Weights of a small GPT-style language model, trained from scratch on English Wikipedia: no position embeddings, 587M tokens.
Each number is 500 + 40 x the weight over the matrix's rms, rounded and kept within 0 to 999. Layers, rows and columns count from 0. Numbers have three digits each.

# up: layer 2 MLP up, 2048x512, rms 0.0493, rows 1730-1829, columns 256-319
# down: layer 2 MLP down (transposed), 2048x512, rms 0.0443, rows 1730-1829, columns 256-319
up1730:464488443509514493558538475510426474570418596528455491495488488479516436464498537489530514550524547451520552567424497517486415513578473489504483487458463492516441517458455515548497538445465558
down1730:561528499462464533543479510466535543484424482483484484521469528615511518428446432500565495459598451539519490522462403584530516534444541559495473449489508449433441541454479502498558459539467558
up1731:464512560469490502464536518457514493467533567520438541521536461514559452495588513506484432518539476501540509598500467476538528500419535474491391518520497501445445502463440541553520472488574482
down1731:547495494493459396496505530522454416493530501452487499419533455396565569496559491504566505490470493491511503575510551409488549427459499492495543485467531563449498455490518488477553534535449453
up1732:450409558424526503497466578517434571444499513571439549563525505528525500513524502513543479466513554467537553517391459536500418465487454466529489555521545454514530538494490466517499438494481528
down1732:497480528562503493508520509528503528581483436549506462455519497479500439496485524536481451474506544538526513489456496529563489519504545457500496505581531510463525424433540430580481504532454512
up1733:515443455420568527526468465488458475558482590483489480520445452498578451495449536473481487543470477464537393494504517496403501537466544551495540586477464445542552454498465478542497470493521454
down1733:516579416478533461541512568550525435530448483461485446502469488542527490505489474457547463478506499497474540458583566496479509499479499529501514471481455502550517449532465505467506472501544499
up1734:568498447448485517544522478507540546560511480486498457417505542507523506481540545531529466567469516469474458426457513549556527494498499592497516533523535500500467410543471470447541477524511471
down1734:510592529562544582494492470530438498417505438486522468510565486466506476462504452552504478524511489569400499497489486473471521528463520532473476423558493515481446545479434484588510519494573485
up1735:438475561514513476525532452478503496539538531573431556593484499520512522527534523468490505481510503427476528491428445548506476504483526493448494517485495481526494560513483418479495521472498512
down1735:490502492486534494571474526533540469422539544524513520530458486519521561550509540486471513542592582503550489430515532519452542541445499430434461465443425473420442463480476485560488533500557487
up1736:538486523496380464514419479543491564558535498493501538499497504504498531431494569559562492465465465496479501465426557590506473512578541478426454491536461519449496497514510472411488455514545444
down1736:518484449576470541539553460510492367517502488526507543412527541530505521470503511476529545480509534469532494532541478429460468488413486452485528469511493513507427473476522547530469544528503553
up1737:546491519441513558475515509464509528441511540545458532554477527454518465453505549521564520429528560551542464465450527542412455497438461519505505541451469535551502545513397474483465564473502491
down1737:469574522483512470445603512513493526535511504491542521519553530430425565529514474528441530502483576493460408600596475511508480507438485452484526554517480491563488449421473520411472531490603479
up1738:512518456476472480491506512579521576489439504464468529512530515564493455529474514463470466518471495519375542472491530504515494506472551520565490490512484463483563526520432430528524403551447486
down1738:490531493502542440487490523554545498533498480486507437540485535479509489508554510456495500488505439464527483562513401496458464524513498422495507470457498485442511441507476606513513515539495482
up1739:486445516453501514570519536509431540473540529508474519459532546508564474580510565523486481584486602509459423415484523477472450454501499484489470461562493513576500535537497512499491511499504447
down1739:496521636435497488555481565443526503551503575470468584539458565481530400559566542478466554543519612515446416468501508495464470457482465588559528543497531453543418514511507590563456611491437491
up1740:496473535540510503463510466487472507488494583435491467491551490458502533554497558487568520548462487483507508534524483502443466461460496558494494499422459472516487514491508570501451541538532486
down1740:519480429473478568586437530420447515503470467462447526562466558496440454504490532508471511488515520502524490384529524489476543455500533474513480500434516505521464553543478502479518511430479516
up1741:574495503467454529514496493461505524532489503473501529500424476470547460457467529474522521523505489513557530518490507511516557466506472484521504498444489405475518509455494480541482527513440425
down1741:498520514508446425491465515493474527483508528535563500474559478563540536508447483521473516516490544537566522448490515509574565504454461508400524527509468540485542467491463467478491515464450517
up1742:517395489518421547503520536440484498578507511510524468488465595443573457530462490462532500522558462486514492514429564473461521489533506447478474436540521535549516571549455609502456506546542502
down1742:483480481448478510500561498529471517442435474475487514529496477482489544475549465513461469555535484581500509495474470484445541427620526495477469502570509476480432532505455460481532524480435471
up1743:495500450492480501480495567460544481511471551478468565475457501508591500466524561518540514480458423505559478486409476538485508531496446497464531457469530476490459500487518505443460483463470508
down1743:489509522531547503462524565529431449485536519512505468446594589424545498509536490566502461529522547499575521469542537502512532486464544525498546541507544521508518564485548522550509471563501427
up1744:600491433488507517447504549524511555482504502535506565501497533476566439542551480433501447525481508506552548496514556498487475424587465532479450494453459480507476595479475544462514497463475491
down1744:533554513500515478497463549544523405446499529483495451502509493498489521525529446505509479436507524480477505530527520536511564483537500572517518486501450481509510532501455502459500474501471471
up1745:533476506516479478504489494621507536521444534478443460522516670431516379430549536469530456540430535493443570530456526543469505570541509491499471520490522516525498506542469519522461477449515529
down1745:477538497398469572520493504496502412510488471483453478522463489493476453502472494502514557537487519476504504527423470473504540505472531510487488558479511460602466538448537503517560510465418489
up1746:491503514471518519498532507533482519479518431446440560450538496530607490499505506564512505505498462511534488484484564469480485495572536534535528513481476490499494467550464510460516595472446439
down1746:528459463509428469453561506532496528585457525475530417502506526409482540518501543451500463533495518537521475428505462562492527505488523484517440499553511457513494450544456548496536466559538511
up1747:494442475504540513568489494487467580528457479465472491521491501479546477502525548530504426521542469483452525430518525502458475508524520503425491540535449493442451516495498439479526541550525592
down1747:517568478529543510368508509532496470519555600547561409396537536559500490486527538443435537501519518495471512485497512506516534530559481501445533501523524519505438529516435374442493498473467504
up1748:483465505455488535529488513499546517481501540504476589556545516464542508511522575455466500515453501482464489507494466506536476515478525486463506504447547543586484551498426515474429557521555505
down1748:489498491436526463467481515521488502523521543450460441504479499534468462459496518451454589515548428555487458523466496525522550507457481446576484489461493508491498527516405571427531430448527505
up1749:555455602526407519402543561547466496526511529433510480465536469483515443470504529495528463484466451463458461433473455513478504559461446493449532535527463533487522514576556541495425501397555515
down1749:525532484549491588562474548510609450485522473466565454529494532489483523471538404492454572527457458529583493523468525528409557441451543527427411490569460487425492529562487510524439491472497523
up1750:538427508506511507523474470480452481499436479510433475491526498449538463528549497532531404534463516451470535453431464499464428508416451505426529558587517504498551461510482544500504503500525485
down1750:581527577526514468465491484447498520464451457511573449497430481450504503497517517481470441500486609464472469450523518587527472446535474525493443507480521488511439520486517461513442548525448504
up1751:547458486445621462521511464539472544534558576497515497539458592460523496367494531483583369543478594571516436430503527497427514492451499550603468552516385525513474510551547528501470526489476480
down1751:473536521473552362520488488575545449453459526466411529481594568438526549460513429515536410508470512503486487466491484604542532552469529511545510588541524472517507515472546528522447482476526453
up1752:507485464431453467508492501539500544538491511492488586534491510504620506506486537488540499498445539452521487553515460496519452531550551517528462481435361434488516527493510516545499516481416473
down1752:488406430509514454547476538508497531522494447531499489464502630467525551468504499506527565567481550572482553418500511531547482454522509547501487474510467449513473493457533509500572457535491457
up1753:526464461469509472490530525554442525525583484507532528474477493482528535492478577506539518543507495455475439454529576441434545464475504515444534535443490480502536516538408486443510586513541509
down1753:528526487462452529518608502532589420560526499525473622530489513482533570475502493485452474517557465473493510427475464548573500546521492483582461545562513405473495531471550520504580358524546545
up1754:594504559504485528463519497440479549433534560611479525461545453484484554568553474490485453465652505563458477450461458529486477523563524518485519501489533560507524492516498447524484509492487469
down1754:516552517566511537475442488475488531431505452488563442519551467487504513449582462473515453462455540496578531479396528467541524407519487508462464487417557568527405490454485491512525456527505536
up1755:529463489505504545552515560495405526480397447456466513453568528500517464476505555525527511554440447426479489490470510576469445549471552561485460532522490579512452500488447412469506566600553586
down1755:521485493504509447424481533500471493507431546557521463517559472483440494420503504452557518493492507521521452502555492467446457541494545441443489574500471492491451521432541494560506542445455524
up1756:496458465502502480434449478535550531611528518464531472504483530525631399427462550471637484493451530496554508401467517494449453465547493475457438495486457454480504565529577604489518497442452539
down1756:533528485531516438429580413604651566487508487553556560541499498522485435494555574479445422444437527498496441494463442533545459494495560529424509502546495533486417490580463575497525517463462514
up1757:516454488516434507493524503486538491519445490464368469544497531433507493511527487474515496469483478485516497473502495458545470547570506503486468470524531523483494556493523503448501527460492375
down1757:502510512473481492553482470522574494514456555495493467512474504467503527516504537505534525520567582495532506518502509523505501487475510507545488495510512487563489439458541513457564485546471449
up1758:487507515440535490513494436515485495558532495557520489495547469458516453513454557398497463469463495500471458416516495452563425472473542444529531482492499528530518505461448432534481488459525502
down1758:503494492494479491462495486525499490545521450492472499537414541490491508512472521494493498527516461543521536402528534519475467526510529504450500472493500414572562463564525476468502496507500473
up1759:483524520519532425444486507514541494508446499511509463525499583528541501480453518467563540526539546490480503486483499410516459474480475495425519399458471488533495472469482432533523505506493528
down1759:451501504531514461556545532523452501399576496553471491499483562524478514506453584578505520494532541548437487440636448464559516413468481482511560458498440502505582500511543557514505534460459494
up1760:561497421493514501530553472525390542508419503563506548486471524485532487543443520513540446442524565537452513511511443534461473465413527524433484503514474428555507463451443454545495505481558500
down1760:471524500488449497479503528470479455532529500547462561545496494485521567508448533514432541510516520450535502459510476458494475460514534453482551499503489579451534456547457446463532583499532516
up1761:485510484462471523547457482487531459492504511501397502397550508514545391552529547497440475481571472433527524507491521553537477479470558431540454482538391458446544496483465444442446530467477450
down1761:491547493531562490564481543508504503499500462519511493520445483540541508497462510563426477495551510479419517398528511508529503471543441448497531454487486451525565467518518539516461509473457482
up1762:490509496461531503439472505495443458532488468502537512430415405477548439524434532529503448552460495533459465494479519429478524496460505549476438486490537487464527512487518490512560499421480479
down1762:502548517493572484538490612522462475414487520504501517472514505551471514523542474498432524434469483494458510490466509526418496513481557541493482432501528500497459564538511544424408539522492529
up1763:462506477468525542496534575458475615518516521551486482511549438460514426460571497424527473468512489494410531481466500502549429604500500471537509512509561519500458530529442463507452491478517452
down1763:543519561485541491514512492542476544525502505565541462488442463414484540547559529514456489474481526529495503527526505484538476502503497539588463532569552563494464500492437500517469410493530540
up1764:546526564506574499473474480485453494508509489532538509514543485466499517487544518434533536461560544573447507508498503432563477485436523478502520539469457555508453545500520580527518558441541534
down1764:460465560515503474477531488527478502518474549501517485440502466467430532446497533488425479578549504486483497545525474479445520471530499488490415430457560504535547511485481506451516515473483466
up1765:543542492506497524503460534494509484484521501511495519499508594483496534433531522519492493527472501489502513550499499491447484439498468484521449519564484542569512531548528485492453517488496506
down1765:415490514496569473498480433497529440452502511556530514542502468468523490446497490417535456459504601459441479500598509508492491511517513436523547482469571444471526537529501511497490493476572498
up1766:508493534434529487470473551487429470498549478511450465519495510507503479469532521517502482551523527546517515457501497516432487537431475517552516591497511510522462413547476483539471493425502514
down1766:518462507509541484579449447558484570474490444593518554496492421479491566497507456514533510480497503461492504458456544528432516478537536526562487493527491469533440579506558490509450575540487557
up1767:538536420526471465446459565520555584493516499530483508514446530529569446466495529503461494455541516549492525505483449504549459480461492451509470499486586455497520507545497467548497499441527514
down1767:568514502408526551486469541522550508500454513469555498555502497438496426553489462557509455482505445519502479471473503527474509496537523457456563555489540453469461612504564483531527440526541442
up1768:522473494414449449516545458606479533494522601499477481465552491488544520534494503524501489488516512543467537417423517475490435496530507525485599531472469559468515493525509562476457465551545575
down1768:494481417489521464500442508449539530460463550522494547368527473490545496483502515504451548561476587460570479532507553459484475501534488545492473505437575548490429485504479514606449481423537470
up1769:495547474506503554539491520570449501509440558566438527465468498470531549479601520512566450506481459509500547586481474464514509484460509501489459487573522577527471477524435498523425532516526477
down1769:479542548484521498522531478460582492513516558556446501533531524516529561464510489510554524497577468524496525540495500386513506533480537478468524518492527507446493575453490560474585376469441481
up1770:463486534429479499443453483484512480492539512481448452492506432556612493457468596551552478520511478576525526474467482492554464495494501489523489495488501425453582398577510582491495455471497476
down1770:487551567524515485509522432527492531527515520513520480504488478478456527473531374467484476515481483460470514460549481476499462550531509509431437502485560454513526455420447549562444555499519517
up1771:579491479496511549454490578520510481491551484476477561438471531468485459487542490536508495555539504479502499436493527527478522520548505533480496572558535461529474522514538481478547487495526493
down1771:538479520508554575595405475550524498470517521428474575511481421499503436510492497508529483515544476474553465547442517543493482464534531506552498580534467505540473508497493501471561489503506461
up1772:609461452513514446449507525518426457443490517457480570509507469509542486415538570477485484488474550535521576496466453464537461485449494536579549534445495469547399485554436507549571533494475506
down1772:558480478500489527451463519457538518540552525509575516525544471474542521497478557492562508568478506500514522461486514504500528449519497598490551545561598449473494546398520476552530508552419476
up1773:507413468430526492544568478493524527526459544547446611558540464512602527410507486509528477490514481517460467432441451529549494546572508477545520516489488516454509595491431520479471519504564534
down1773:452485519531477552533516475527503465462466449485492553465446456517516484529573440458478525478508510454506523482531483491455509492589469546523428482464482527520539489514469478474492505472466514
up1774:511408456463472491510533481462524513507412487494464481489464479422500464482550541484467487533551510440463490484430537499478511527512501491510434559518493521510503517531464480497472524452480478
down1774:557482464524481477539512480514471580499440528509493492476556560462521514531524548472480513403503490575483463520590449498523530496476509551493503468591443450541437536532562566491573503466470523
up1775:423502490473493531478490466526476467411478492581499436474573517549497528515485513513523461537526486434456485563486480558437443500408497541450468479512509495479518513538471529615460504544531547
down1775:450478504440503488509422529508535471508481496560483523512451486493507501536492429482520506470427510524456496494555556430497521492425474496521550531482509473510531556535485451521463529490501496
up1776:481495482500523481488494440528550533539467513524491535467494472479516529403561546483547478506442495523515544468466493505511436511453578479512472487507529483487519518481491473495469547499466530
down1776:463493503508500494430492505502473442431533452439569438482501463590510565513495535506566576509581593504383519495526486442451491503446496468460546469479559505532522503479515510454503563483515500
up1777:472537475511453456482499502500439516502518498531535572531508497512535457505517488504525478498504491558521501521526543525371466550541491561417527468473424503481518559510519475529524579463518394
down1777:516472478478484497526508536498560510557483468544469481568493476471437508438517524475499475456535472516523487450476454568486517475504488513561535471546473487537492486547528498492442489495527555
up1778:436504524433492466534525617541487501490537553493491431493536514532475464599503509460534470513499526459473492410524528579470475581459469518522480522515496516462547472538522527537494491497536540
down1778:507457431476482417546471567417520464583437463500457542538478577505509457507538448525479466473505425474528538587558469528467486510487544522450492529496490483532515533549527504533530476465536444
up1779:482497545555474545538448477543512489514426541485456496531487440505463482504552562584556423576605496483480566474501503565551538514476499458434488466490460452485468497516491558442531495438512506
down1779:526550472497516474560453483496495494478491488458503478497493480531396441522526469565517535510499515559459528499519524472466568466520462569551522516479465480508433488463489481560593559474544473
up1780:495501499513458425476560501499573510540552482602476518528528518510544504538521518442472508495477521510416481586476488442586473555473456522517512494545519485483525539529480464578458486451539446
down1780:506478482513491473463492448526472461429488479506513474505446533599447530475454497429515517523459563549451387489527483473474503569526518541546498513544521548518542535534487436426519507492482569
up1781:495501492488482560521561541479595473483507540574476554535471517511488458515484634493480498489568594505541409488554420488558559501528497597548487486550390427475506451516467500493510516474476493
down1781:554506565526503523449519506565456486520533476487559459490552501481471555526536466504500416444497538428556476487418565487497470472499483383403449496480541565499567536487484492475441543423538519
up1782:533451408484539468535479483537509553484478554558470568495490476480549455541557484524457487485510520470447502496511511508517432562487533512526467462474445540519520453482487443482495467367539394
down1782:468554465422563475462460472505529569508461461513559467515424438493506487457423464529432536491497401501552492522433520542450488410550541537503461489484558422478525485418482485454487505451466509
up1783:556519438471441515478501539501546481460463591478415608456509479497461488536551589480494485528485589501481474509521455499487500554541488537535519490551479500527454482564518591508527518444521480
down1783:520488535535478539543497598488550469538542511524594518470440568542466572499507534424499565537503493501512456475558459528526459458459513517433463504496504459493565522583522554502565532467541475
up1784:511481458480462506466596511531554526457457544458506505391534538523518464484539515428523501463479493470490533502486553495483538546511481476483502486450513514473514499554508518492482496423528527
down1784:487528503444487483473460523490522496481457518602566472418514435498556437429473451454485548527433399560527472464462453526471564512481539487588529499522467531466443479461531445461485439503462502
up1785:509504515464529595438502557464550475533475524455464518452526527508488491511514524495560497500462535481494508549502452513479472517452504516538463465552512451510495529578467537543502558434555401
down1785:506487516560532549578476560540480453511534505569504571526459488496500490552466493485480529533509467527609445546486472432516486540491481470449466534544428514504522462408454504520455460466450496
up1786:518510528482487505460548506505488512560563519575499537514541475466545495557517493493500497511471522482505464522429483498508521468544495451529576537496464520546523507498498559516481532496474491
down1786:509509533522534452572444500533531507438450441447485489517504481517450508501439507492510485459484513480464515528473562546515479518430459547522487446459492447486493493530482459433585494551487507
up1787:494485485474553514518459538517480566504483488563484439468482537502531480545495523544525534472559553563474479553454489474405453491484475478493494471636458519520483492577439519509528448533532537
down1787:450582460501482501488526487494455511510425402514493494484494416481518581526433540544489543545527578519523531511532520545547531482455542522492489489488528456498536521497540516524462544570521506
up1788:491501464470556545467536401435467469541541586538414477517524477519488409471489512496509513531506497523476476514494505492511462483485506505491461482491497556516486532512492550498457502354563490
down1788:519537529529517468552534453541589431446526517531571475573566430529446497438457517503528463470452555563493514554494502489530533561485477471422519600500573408482597476488478569477508480442453347
up1789:446487461455525473486563502498519474544541524491522441508458503475534485503477561492515472486499500558486481496478577538403406482458478472477497503463562545520483479554470498544468478522583559
down1789:504543516486521511487515451464556506530513541516452536509542480497541442504535503489479461427515508449489471526527483511502540524495521487397534559516510492451532540548540522447510483459482461
up1790:549537417465517482500518508547497511518532452500495499428534537466528494551458497461486541524483554512436510494487515495471517463557505527474534515498541526512478512548512509507517477487471498
down1790:497474487499509493529489486524501514495543534545535589498539480528528463565499516485453562475508535534529434598496468550537581516457455565530486434555481479509504482450543479521508568571539518
up1791:511473532467510526474535504397528478462513497487516491494479526435522477469419515479512483527510570474475498513502463427588523501475544435472505543495503538457499609534565505525478582548511470
down1791:482580476499482481443475453473564473512491504430487527521432540495507520520499493478506439437516492520536518433547528547603518534505552573546534447428504508518516485461544530527580519508495421
up1792:495451436514494497481453469506514491480493498433370490534480476451543511424508533460587446520524479457538445451477480506505513458538550490461503461482476516505470547522506512434451511441485478
down1792:499515439494520565434514383470541467567487543559464506453463491535497475448495522473496491467445433459494415518456485465600525518571509472508469538510550584502525479518442476470523475514584456
up1793:517459471483514569499504537476473551441532481526461506539461479388519492515472539467407507526574495397511437531419464421446518480441586501449457574467459514456467569513491452535541504517482466
down1793:472504527554514475516395486464446527500568541494504537533516395548561442610479541411458508502521587433540470580460498530585522501521541498538497491520520534575514530477459434467510543459480527
up1794:517517490499467490509548531548440523562577506492511470509455469510566529516429549526494452466479499501463510587533435527517498498474523472490476493499413438557436539507518515423416480431551464
down1794:523498474546504520424497490525517442581448507522570491530547516430555458467514475459540471452510497511503525542591505557493502477528544424517466482470424447464494482514508548542526485437445451
up1795:517477514409483449520490471488458521447520472460447520383493551457561502552523504522513470486579456532455529495494461439499445537409463482529469540498459483456453497497495526473520527472545525
down1795:509515498465533513583440492453494486480585452503479504546427485563469516502521499501476471513497508510526491497490491555524516485481469543509584475495484531485502511450487484509497499463524470
up1796:471481526524523546547591552526498528497508553463435468499462540468595455451549542507492531523507528489447582492490574510538495486483483510540522520467520524524453527509489495479487579524550477
down1796:481513533524512459482501508527559508484507563560535460468486518468516460522542550503551493498436541528480497492442556434492497521492371489472412559489550522481506475495491500534473524457445471
up1797:457547491435512490442475520484465522539468519575457501514563487551542467540463525509512473503425476589514487569526520555479469493431555516489489531455553542446504529510479499507490510447478410
down1797:569500400537481417511487469481430505572504544474452454476440433487507504511448500563540435477481474479542558490443558524513474502488423461581546453524527466470451447462428530483532505526557507
up1798:507455514485531527517554617499566457462488529502490561513505529477572430535540579477537505513546523466504523470491443464523446484539485437513523563489470483566468547622446485460426579522534500
down1798:491480525497516497501486499460593483523553419453443560447485508546556499510550529473463534597543435534446480518518448518519436526519534510462569542469466484517480613562511550518503465550493464
up1799:549496541523469549425535487551451550465553560514489506467584459444478458461553528575565497542509550519483508514486395479471454444444531497466479456458522498486490466546384526485462492506516536
down1799:503498439541487455475410522437473465488534568492425498532427567483536500524481495501494440475465540472515520506493543492461451478502523556562524500526511527515502540542486513495540473500512526
up1800:477505472501491468571537407541466497539528537590512438514483481531536469569489535534551456525433471469541523516445548504536479465401517448539528560455540504509427468512413469546436554493588523
down1800:435554504572517495582450480485500494502492585520562489565466521483483494497526439571583514478491550554478520555454462458512479517416429474450437550495480512502485464466460496519452553504584450
up1801:537542482505413540554498545451442500585505512570531522511515519448516415593483494466556553389518449404498506517450516436506473482495563535541427518514509505487518548492545514531525459544538480
down1801:584494575497516520520486584477493505476515409438534478541558541526438508463490521544459524453494500537485543455540509388439510499470493481511517485578470568480570461482529505475578473532459534
up1802:568450383484529462448508514551536545538490522479544541480517489463550481411493575499546464493475493470532432534480549513494440480520540539538519536449437502406494532531542526533522585521530470
down1802:540539481433492429508482480506515552453508396408442470486493545552483490514498502513518483495507513536606470481456489535432510537467501497508488458473515470459552490503532445500492489478469584
up1803:552466431551503553461489479553462534459531532534457535505541435525625490489531507442503531467541508471539503503479477431510503495526534577499517496446411492450447447534513451482545569479440438
down1803:464503470473471398570505544425405491510495525464489557490491582524507587570497530520426456472470502559498540436512560531529509514491486490534496484473516468450493508511490517464559473563527519
up1804:511557496417523498421550480483561520463541480540447425528541526527526461517574468498533467492578444556513541457476477542453486531436471566571459493480494505452525487549398471507533462475522572
down1804:416554516445524520524451493501497516585419408442546536564479554495564467534453507524494491523502467569500458563576538468522448487477531362514508462424504424485488522509463515475453493525521470
up1805:494508473477427511461472512532590532522497540507484511533487447540518440490524556513544474448475462496516433507498469593551506526499502445441526506487509446466484531564541537504476560545470518
down1805:453528475501586516496474505462444525606457413543518592502537537530518467440541464546524555513498441591449446541442451544507468462578502524508512495506461439492437475519519448501514553457504413
up1806:532519525462500447545500455530473527494490501465506492548456480528604459489557516557503461504499490552470559522479603442560485534481484471556490466468477538457487502491461530527515544510540479
down1806:525553495476491453502566546550471478470510522527615573544450444419484551505522525575506528451493488421526526496499435435499437431476495473536438482441450515525476507490498401525480530447468489
up1807:576428543503552524528517550512472504461502576547460490540473543432537493543469532498582492577538596524515540525457522447442537511464500501533503558508506475512474499519516503516482523530555461
down1807:462504522458500498585545431371512444476436537580545422507478557502554520524487449443546526490574466534538560533451394539526481448410583482526473526452524452558449502486474595582559476513545506
up1808:492599434473482468542470469513529499536473546516427604535466580486519547468540515496445498470476462463488460585503471570514382514531550478598512548489481547527564473467511485442543507435508500
down1808:493474464485506501497458521598543461480486445490516566505455559436467500404580580441390572535509518488533482461532456538595459554548508489545522600480478519471554479492534539443565473480485493
up1809:495506581461465532503491497526534489442454517568490535479535427471506453497485514479559440463493520502463503509480492503474440510452499449510438519540469522510572568539457502498498474535521428
down1809:470465478463515501445515508487532543493509519451504483435533501553543447461419518481546512524458510504477461506493504530512462514544545528547456483418530466512476484494502516522463528508497504
up1810:428506486499510492536468540600541515571462440457509438483385523488527523496566486396553424537471495480437467534499519533521500519496499512510492522581500452485492524546462555480541483429488496
down1810:477493465530478465508526614573579429549457503498520570527503489485483486487566507535448489508546385502586459513494491564597485474475588541499469553488559364496483492514496546519436482477501479
up1811:545447466471527490473479601497497504486457579543543580462466538452563465513523503506597494468517510447463527525449543434464416511514513474479554592451484489520514562511535497537446526497565511
down1811:495538500479450524525466520521504532512517523540467522564456505508530424532497549546458516568553523469487503457463533519477553557446468497476458422579523541459564453597450513499496523448478468
up1812:556530536446489553507505400550395541533481567471457562457496516478492566443473541449440422474471560466548516453511439494471474516543527542515531522453525544545463519572510550476396611515473454
down1812:555452470559531466495503472455388514483571540478554500513518529579504508484466509530515544456487479499474549518486560484434514428547416468543545459505628539496483528527504499468468524530481519
up1813:560520482466579497573532521582482533484463531475486534501466543514512495449583484563494555512468499443484512464435489518486496478501534528548478488499453469568513537516529480517494486532485437
down1813:467495461490457523520507522566528461474521550539506491506486482539519495458463548538497495502512524476501460478510447540560496465533495492473483484482479503481479434508443495508442471505459508
up1814:464519447515505526554499539513511451482472537462455448543476524502496420560515538480504499499523422518512471520521545573483509535497520478472530565491419471502512463571421466487480513463583456
down1814:476485451538519477426471493512501484421503510447518515575493504517555474488492468515520505551449529509559533475490482558465516494488497497444550519509444544525452473562558464488525459494537507
up1815:550507467525433569556505487480490528540496572584425587531491454482524471489553527464482440534464503551522504520496496515554477529480581474493423517510525439488400553497444469511453504475534535
down1815:506568425447479528492487473485454489477465484445547406527503520522472508513492499470488535561514613501509464478515534484492546438536478475477514461491504510528483491522479529552497514494521507
up1816:476486545510526512498502488512520502500504513471479451505532530489521407506517488455509491618475537474494544429474499531563481468475518531522519510442501473525452480567472402483517517451486464
down1816:502549453455569465590469463496465484459558480463493520516482535510470557503470553449489479509498454531462527482489451586497436458503580550481562492457422518487477464451601502485593495507457521
up1817:550521536500493539463501548491468560446494476543476528549435546483515464520506515511558434538427585533433569533474458484510509522398534544487511468503458506617502478500434467485483519511502456
down1817:528537563516533460560499480472516482496478523526516526463566561513489494522465494459497509441478491526533487550494522461521550509449513506488566529466401529477507523506598437454521500527466504
up1818:457471518464374485507501464483518470475512535454472517562507509424516491477592529484557445431518479497469513495468426520492397523531438420468554516460578537515485500523484473452432524453493551
down1818:436557548487505504568480514543483500506479485483538409547554400497506449488483516490511559477531539516502501475442521500486524499465443432484515516532464493503529528542521570529523527503511535
up1819:464484494524494541507537497499516486493507571476494492521563492521583505540499497514532533459524431449474578535483461507489494505503487490475524516424473462525556566543497539445533553505552550
down1819:487486488548520568522477502460493450538427555471414491444509481467499555539452480527476490513442623564431468476506489523511458564455510504499506435499619445437521455440510534572492563476508489
up1820:462418443481503497497507487550500533570509583442493494443491546502554490486535528522598436505503563527510471483436491523525469465488456445537574536552564524520477492573547534516451507500490495
down1820:474536475455530467459472458484513490581485511486525512517545453541564552445505497514446523452456524489454450557517553459555523563519514495468477500525593573435509492555448515519461511548524532
up1821:493449506432483466467506509469484538541513497457509543534512507463496557431569486450474462505525536494447437472485478501495384510570466495471522536424486503508495517489510504479502514521438517
down1821:469511515410500485511517428532514459524501472453530481505498524517478509524478507586505484496466447477490492475486517551463537553503470463522496516495540575504530460517511463447481576472508509
up1822:533458414477531433461506471557441454514519536508507519457475553441551445473450557392538411526424442435533475543521534529492434416482483551534503526481451492541531418512509521588503517437479488
down1822:492437376432465454572486488427545564536470539586517513523492480570499484489533543506518487427522471544511561481524419463447536512497533457477518462501415463487523532483488506456559544508490457
up1823:531497516468510552435533464608537545471502569482464544533498558538518518507530571497514482432489506480544547430482527529478520480461472566472514484526520554496440443552412453510485536539511465
down1823:444482466475457503450556551531524456534534520487520494439491547554562512531481508480535500505424512458427483466431585451524460438455470513536420490516567500523473482511519487477416587502569502
up1824:538504467554433507441472490611543538538452518496466510462507562464533458408528512551593466531527517491471531532479504557533549523538488500510476478543424434550425493526558532496507522461505506
down1824:486479459477468492574521518468483528524499506514520490510514516452490544506514545447476515458458431465512524529496529499504469511510533467560516504541555472533450511517449499514519468549505442
up1825:588432576484496507521534492429433541552436534474474489540560546363552437546472529541569455524504565510431466502529482529471489580529546424562560579481563493484478533498509501483413567470517519
down1825:475519537540528564526562515499474547528534530469470542474522508412439473556483505551539499518460454543571558471488509440479454470437494488417542547465536517505447516454584499427496572508567438
up1826:494485535494514480530518483504401530472528536482514492501511485532485504474494509500503489530515477414508538437523483495460461473494529533500504525427418478474508498529401464498495542454517540
down1826:488531504448527461547444514517494490517436475528557475554514443531400521503482557444525428534446517489540488493530529479563544507470467456529539482465535469510518412481545423529519584492544446
up1827:502542516513429553474551455561474530412465501572425453429510469485505466504480486443466515525519511437393542529463475546520493497449530459442482463546436521508470527484465457478482490512525411
down1827:506469521484479559548502437444560448529463477474539566459473486566518460487500510478515454497532531538550472492529461448495519479496481502471551520488472500475482448511517559469517447501500438
up1828:562398477495411455543590465552431554486534535508448513495539457442524471514497528457524520453538482438433547482477514533499480482469541507566465524441443494461488574573451540527495488480518526
down1828:542514515555511430486532395568435615518430539517474498543534502485570439554412515542475518476439583532498576486470489436501472482445569458485540451478472470505461538509532467510530497464507534
up1829:514419508485484478489532474563505505446544442517489503513538555473555452530441595483516505477474478468437482468496472448476416446463467485503480495542442467463484471615510513500521534445484563
down1829:518525499482529522453472565453487576467511514558537491434499464514453453432452474478571451471472509568547533526467475481534519453462542572466499489476521514527493541500452580501505511462507505